python train.py --norm="layernorm" --qk_norm=false --beta1=0.9 --max_grad_norm=1.0 --doc_mask=true
Each number is 128 + 32 x the weight over its row's rms, rounded and kept within 0 to 255. Layers, rows and columns count from 0. The size above them is the row's rms in percent of the matrix's.

# layer 8 MLP up, 512x128, rms 0.197, rows 486-510, columns 0-127
size [100  97 106  97 102  94 104 105 101 107  92 100  94  96 108  99  92 114  95 102  96 107 105  97 103]
[[135 128 120 143 154 125 174  82 106  85 167  90 171 122 117 113 134 196 100  76 186 141 146 153 156 137 157 147 114 122 164 105  93 208  97 133 144 231 102 156 159 121 159 101 124 160  78 134  95 118 157 119  84 120 149  78 144 118 198  94 137  95  79  67  71 164 111 139 149  91  89 134 173 163 149 127 132 153 126 155 110 130 152 102 159  95  82 104 122 129 137 112 162  81 118  81 105 148  65 166 146 157 135 110  64 149 100 115 132 117 140 152 144 131  88 117 144 140 115  77 140 139 185 143 133  94 187 111]
 [126 159  93  99 130 103 108 156 124 118 174 116 167 183 154 138 199 152 204 130 116 151 129 151  74 130 143 114 114 170 122 113 142 102  92 157 131 119 207  78 111 112 135 163  81  82  83 136 103 162  98 130 188 123  77 144 185 142 151 109 141 128 110  97 119 163 165  94 203 148 108  87 132 128 135 180 138 139 131 148  83 134  99 161  77 165 156  62 105 145 124 152  84 131 146 199 168 118 136 121  85  83 101  75  92  81 156  98  79 162 128 128 159  97 137 121  97 129 157 137 104 148 105 102 148 135  69 105]
 [113 133 111 134 119 167 135 121  89  83 115 209 117 142  92 165 132 139 153  79 139 113 208 133  74 101 163 154 160 112  64 146 123 124 137 115 145 106 146 115 144 123 120  93 161 146 158 131  41 106 101 117 108 156 175 159 166  98 135 130 169 143 131 172 107  99 155 116 169 123 107 102 104 183 165 159 117 123 141 125 114 174 159  92 154  86 100 188 133  64 141 169 140 153 131 119 141 180 118 133  86  66 132  77 124 126  91  93 146 179 116 144 198  80 176 100 165 148 140 112  92 102 106 168  86  98 105  75]
 [130 142 125 124 146 134 131 101 172 153 132  82 150 132 105 163 115 122  85 131 107 195 147 152 131 141 111  99 176  86 134 142 145 156  99 124 130  74 122 127 169  90  75 112 167 155 151 141 126 122 127  97 125 111 136 153  93 174 134  87  78 119 126 122  87 115 201 212 144 179 139  87 100 185 174 174 171 157 162 148 148 118 105 136  94 130 130 135 104  71 135  65 195  59 119 129  82  72 167 102 120  66 129  79 163 148  98 148 120  98 161 141 151 128 137 126  96  85 144 137  87 128 143  98 197  84 124 179]
 [ 88 145 176 148  95 125 204 147  98 136 166 100 156 205 128 159  89 157 116 147 104 129 119  98 104  91 153 171 143  93 134 152 158 104  73  91 187 138 125 122 135 140 110 134 149 125 129 121 108 152 127 141  84 107 120  71 115 134  64 155  93 158 130 139 160 163 136  38 139 138 159 134  73  97 146 111 141  62 153 198 119  89  95 115  99 158 121 119 159 105  90 120 113 155 163  98 145  49 151 157 188 140 104 150 153 164 180 120  92 152 104 112 179 115 123 140 123 114  77 148 133 190 112 132 158 139 120  64]
 [123 166 119 150 165 138 118 141 153 155 108 145 126 123 139 133 124  90 104 136 145 196 128 148 136  60 121 152 131  94 101 137  99 129  90 101  98 136 122 127 121 150 142 123 127 139 115 105 126 125  59  36  72 108 144 137 106 150 103  52 111 208 116 153 103 130 153  75 121 162 170 135  97 180 119 141  96  93 129 162  78 127 169 124 169 132  90 157 156  92 213 113 114  61 127 126 185 110 125 176 117 116 108 121  89 167  96 170 165 106 156 182 158 147 194 131 109  55 105  98 114 125 126 113 115 150 185 160]
 [150 166  93 161 105 125 108 112  99 117 119 171 128 179 122 141 162 172 186 108 101 100 102 103  91 153  95 137 125 122 128 177 136  90 111 118 150 169  92 144  96 123 149 188 166 102 109 130 126 172 179 114 157 161 121 114 113 141 135 118 121 118 100 107 141 132 127  79  96 116  80  54 118 102  87 100 108 119 146 135 159 100 182  99 158 123 142 164 122  99 144 132 172 153  75 178 182 121 117 128  96 100  82 162  86 148 198 161 116 103 100 140 152  52 103 207 181  80 100 153  54 143 142 185 104 126 170  96]
 [163  98 152 168 113 120 113  82 145 180 155 189 121 107 117 161  99 119 168  71 125 142 108 103 111 102 120 157 163  93 103 105 147 122  98 117 214 135 119 180 120 112 137 118 115  51  81 105 153  91 133 166  84 153 133 114 108 203 147 161 166 127 122 166 129 144 121 122 145 123 133  80  69 165 165 135 136 195 128 158 129 100  50 115 132 165 117 181  64 136 154 128 110 138  48 191 135 102 136 113 156 115 102 100  85 102 117 141 117 151 138 138 107 114 113 106 104 100  80 159 164 176 186  88 133  94 141 154]
 [139 133 157 119 104 163 122 122  97 143 105  91 126 126  85 156 168 166  99  95 103  85  99 171  99 136 115 168 112 215  93 214 168 128 145 134 120 117 159 105 172 108 140 145 118 153 144 128 126 118 145 160 127  71 110 107 108 210 100 141 128 152 188 208 169 151  96  92  79 161 133  47 155  58 126 143 118 132 102 113 134 135 103 194  86 137 111 135 130 176 154 122  93 142 108 157 140 155 148 146 106 102 153 142 104  59 136 122  91  86 118  93 130 102  72 172 153 142 127 161 177 136 106 126 125  89  89 116]
 [137 135  93 122  57 171 140 125 103 133 124 121 114 128 176 129  87 128 129 134 124  98 107 103  45 118 108  95 135 129 196 174 132 154 158 117 133 104 148 112 146 121 127  96 137 117 134 127 172 143  84  44 145  95  93  76  67 140 125 111 164 150 137 109 133  86  85 166 143 159 103 105 125  82 141 159 173 170 151 149 144  64 192  94 170 162  79 175 125 232 101 109 120 162 126 138 101 132 187  71 156 171 166  66 140 121 124 164 141 105 124  81 135 130 124 134 121 115 130 134 117 149 137 170 158 133 144  67]
 [145 184 122 145 137 132  92 129 114  86 118 168 130  92 133 130 111 110 156 133 151 138 136 132 120 114 135 103 132 156 189 176 170 101  55 156  82 104  94 160 181 144  52  90  59 129 179 140 133 129 121 169 133 131 198 115 118  52 164 115  89 119 119 104 174 148 123 160 152 103 132 116  78  79 163 170  91 121 106 187  98 118  84  54  94 158 146 133 141 178 117 100  95 103 141 118  71 123 127 158  85 100 125  89 131 132 132 171 120 177 128 166 100 118  96 144 153 152 105 172 159 138 191 121 164 154 164 106]
 [117 113 200 137  76 120  93 119 100  94 113 160 137  86 136 180 121 175 146  70 190 135 150  74 140 107 112 129 108 100  87 108 149 111 127  96 119  79 153 118 103 134 210  58 171 137 128 143 121  68 123 188  99 105 158 154 136 177 174  95 104 111 116 152 163 156 151 101 169 139 163  87 157 121 126 125  90  89 156 110 145 186 116 131 129 139 114 140  98 170 130 154  83 107  60 111 117 147  99 161 113 120 113  89  99 132 129 148 173 166 148 162  96  91 127 152 115 112 154 171 220  95 172 109  93 113 105 158]
 [123 183 127 174  92 108 188 111 114 162 127 135 182 132 116 121 108 180 143 160 172 114 112 117 161 131  83 181 170 128  71 120 100 154  71 132 132 125 173 110 158  92 135 166 100 137  75 119 121 122 123 128 134  80 188  85  91 146 185 110 137  96 117 105 166 179 101  73  91  62  88  91 108 104  98 118 175 131 108 121 162 202 117 151 107 100 143  97 144 134  87 164 147 149 170  93 108 161 156 148 120 165  93 141 181 119 129 127 120 116 104 117  58  48 112 128 150 146 138 118 140 132  95 169 132  99 159 194]
 [137 136 157 107 141 137  88 213 110  84 170 100 146 118 182  82 126 156 128  86 161  93 122 159 149 148 153 120 112 135 135  68 145  84  80  87 140  71 147 160 113 119  92  74 157 114  94 128 138 176 148 124 111 105 154 105 129 155 138 154 128 118 118 112 137 101 120 127 109  86 116 174 187 105 124 115 149 121 150 113 177 126 158 120  78 140 128 110 185  89 145 158  86 140 111  71 129 144 183 117  85 199 129 148 144 133 121  53 124 131 157 191 148  76 168  96 141  83 133 112  79 213 137 158 161  76  81 152]
 [ 94 130 132 109  98  59 149 115 127 145 147 146 124 118  78 132 146 130 106  96 121  87 156 171 132 102 153  87 141 112 108 157 159 105 153  31 149  88  95 119 121 121  78  92 130  72 102 116 144 162 177 197 104 139 101 120 202 164 138  53 173 172 126 105 203 101 133 133 104 104 173 199 140 146 155 165 139 104 142 163 136  84 140 174 108 141 148 152 110 139 122 117 125  62 150 103 155 107 176 140 141  87 110 124 113  83 176 123 143 127 105 180 123 131  75 159 180 142 156 125 123 109 130 100  69  89 129 157]
 [113 152 132  89 169  68  93 126 161  97 126  84 175 140 111 133 146 107 132 137  92  66  83 124 108 166 123  77 123  96 153 161  96 101 114 104 134 101 112 128 121 124 109 127 189 140  81 190 116 116 142 134 147 108 124 104  83 120 141 112 203 135 108 127 181 162 147  95 102 110 136 139 174 159 105 123 160 122 105 101 141 152 122 132 221 106  77  88 181 171 116 145 167 118 117 169  93 158 163 162 171 104 127 197 137 118 105 145 189 116 130 138 110 119 133 132 135  89 139 131  14 130 126 137 141 102 135  38]
 [ 78 108 121 105 138 146 117 110 128  81 167 124 157 150 129 109 141 169  89 136  51 103 126 190 142  82 143 146 150 117 138 181 106 173 178  99 115 162  84  78  82 136 145 103 100  65 152 163 132 147  50 106 120 149  96 129 142 131  93  88 132 181  81  98 147  83  94 146 168 117 161  94 120 115 209 174 119 129  95 155 145 173 106 180 155 168 141 144  89 132 108 128 114 147  98 141 130 102  97 147  82 102 110 132 133 118 181 145 140 113 148 138 134  77 107  66  91 124  82 196 162 146 177 112 176 132 157 114]
 [144 119 123 137 141 115 101 192 168  81 133 142 131 136 161 103  70 175 146 116 153 103 175 147  74 156  78 106 107  85 113 161 108 105 128 109  88 146 122 152 129 125 103 143 185 114 176 149  63 173  99  61 176 123 120 161 153 180 149 108 190 158  91 156 120 135 219 142 156 126 142 112 124 134 116 162 184 115 103  68 124 159 142 131 139 161 155  93 135 107 136 107 122 120 205 132 180 156 137  74  88 138 137 140 140  69 133 152 154  74 132 150 148  76 159 121 112  57 110 119  92 112 128  81 114 108  98 133]
 [165 162 108 118 143 109 160 116  93 131 176 103 140 201  87 101  95 159 131 120 139 166 106  50 141 122 144  95 161 147 146  77 125  93 112 167 186 137 126  89 149 148 130 151 125 123 108 141 103 136 115 108  66  95 124 108 183 120 163 127 142  99 152 101 131  96  88 122 132 137 127 144  55 128 101 138 102 118 115 191 194  96  99 102  82  93 126 168 175 137 163 144 152  65 132  85 143  88 185 122  90 103 152  73 194 141 115  77 145 137 114 150 147  62 182 102 133 113 129 181 161 181 120 123 167 150  88 148]
 [ 87 191 116 157 149 128 141  84 137 105 121 118 152 136 113 120 103  98 103 118  97 134 122 169 151  62 157  40 198 167  92 158 109 160 111 128 182 112 183 105 151 149 110 122  85 151 134  77  79 104 133 188 128 116 131 177 127 160 167 159 112 102 119 141 105 127 165 109  80 103 122 203 158 157 168  86 185 132 165 148 108 152  80 115 107 109 121 114 200 139  83 146 126 148  78 127 128 115 161 102 150 119 151  84 119 152 103  76 171 110 151 138  79 163 173 125 158 143 124 123 135 132 157  95  87  94  94  65]
 [126 202 135 140 119 136 174 144  99 144 153 119  83 144 171 142 134 159  60 120 105 160 112 143 103 108 106 132 110 108 111 142 127 117 170 105 183  88 179 120  67 130 171 144  50  79 117 101 124 147 140 130  64 112 160  93  92 132 157  79 127 161 201  96 136 157  81 101 140 148 115 129  90  95  99 130 130 135 161 126  95 158 140 146 185 122 148 105  58 161 155 204 174 127  46 114  78 133 115 140  57 101 125 141 124 116 136 125 135 178 114 129 141 136 123 128 208 123 145 117 168 104 134 114 114  88 173 125]
 [191 153 110  95 172 145 112 166 113 138 149 102 139 132 102 135 177 132 131  79 139 197  92 144 151  80 186 175 125 116 156  90 150 133 157 160 146 179 103 121 154  99 106 112 129  93 183 157 161  97 114 158 141 142 156  90  68 163  87 145  78 207 140 183  85 126 136 103 137  90  77 128  73 113 134 175  79  91 174 168 124 139 163 158  91 201  79 100  60 125 126 122 134 138  93 116 188 117 134 127 142 130  78 122 103 108 131  90 127 142 125 106 134 117 132 128 143  87 118 112  49 113 132 132 136 168 147 154]
 [149 128 107 102 112 156 107 160 104 165 176 168 143 144  89 189  87 133  99 155 174 122 109  87 159  45 143 139 126  56 102 122 122 129 146  79  70  78 182 162 173  90  97 142 137 148  91 136 150 152 150 156 138 158 128  73 150  90 118 144 116 122 140 138 147 167 173  43 123 137 148 129 169 166 177  77 102 101 152 133 110 132  96 123 139  72 150 154  78 180 126 144 107 114 158 178 119  50  96 101 128  88  68  87 127 157 133 123 103 103 138 147 133 122 106 121  94 133 157 179 134 174 159 151 148 154 114 149]
 [170 116 148 118 152 155 112 122 113  97 171 137 116 112 130 115  80 144 114  91  86 103 115 128  68 143 197  84 155  82 132 174 131 115 119 148 118 185  58 103 177 164 156 189  87 109  96 155 108  91 149 116 150 105 106 123 135 141 151 131 110  93  88 117 133 131  67  76 165 133  75 122 169 101 127 175 148 178 175 181 104 120 154 118 184 122  87  97  93 111 118 133 154 132 120 124 134 164  62 190 100 114 117 129 117 159 121 145 146  80 148 132 194 154 145  69 193 122  92 132 107 151 108 162 167 178  78 106]
 [169 165 133 171  90  99 175 208 108 103 117 149 129 171  93  76 149 142 103 167 177 100  84 157 140 139 196 112 131 116 132 147 144 161 150 114 106 100 130  96 184  64  77 134 103 122 128 116 104 150 107 107 172 161  98 105 105  55  91 117 180 114 138 138 164 125 103 110 124  77 112 130 189 128 170 124 131  98  97 130 116  81 126 124 160 137 100 151 151 115  84 150 108 135 101  99 160 147  91  99 126 164  85 162 170 108  78 159 148 143 170 195 147 139 115 105  80 134 221 107 103 119 165 110 120  97 178 128]]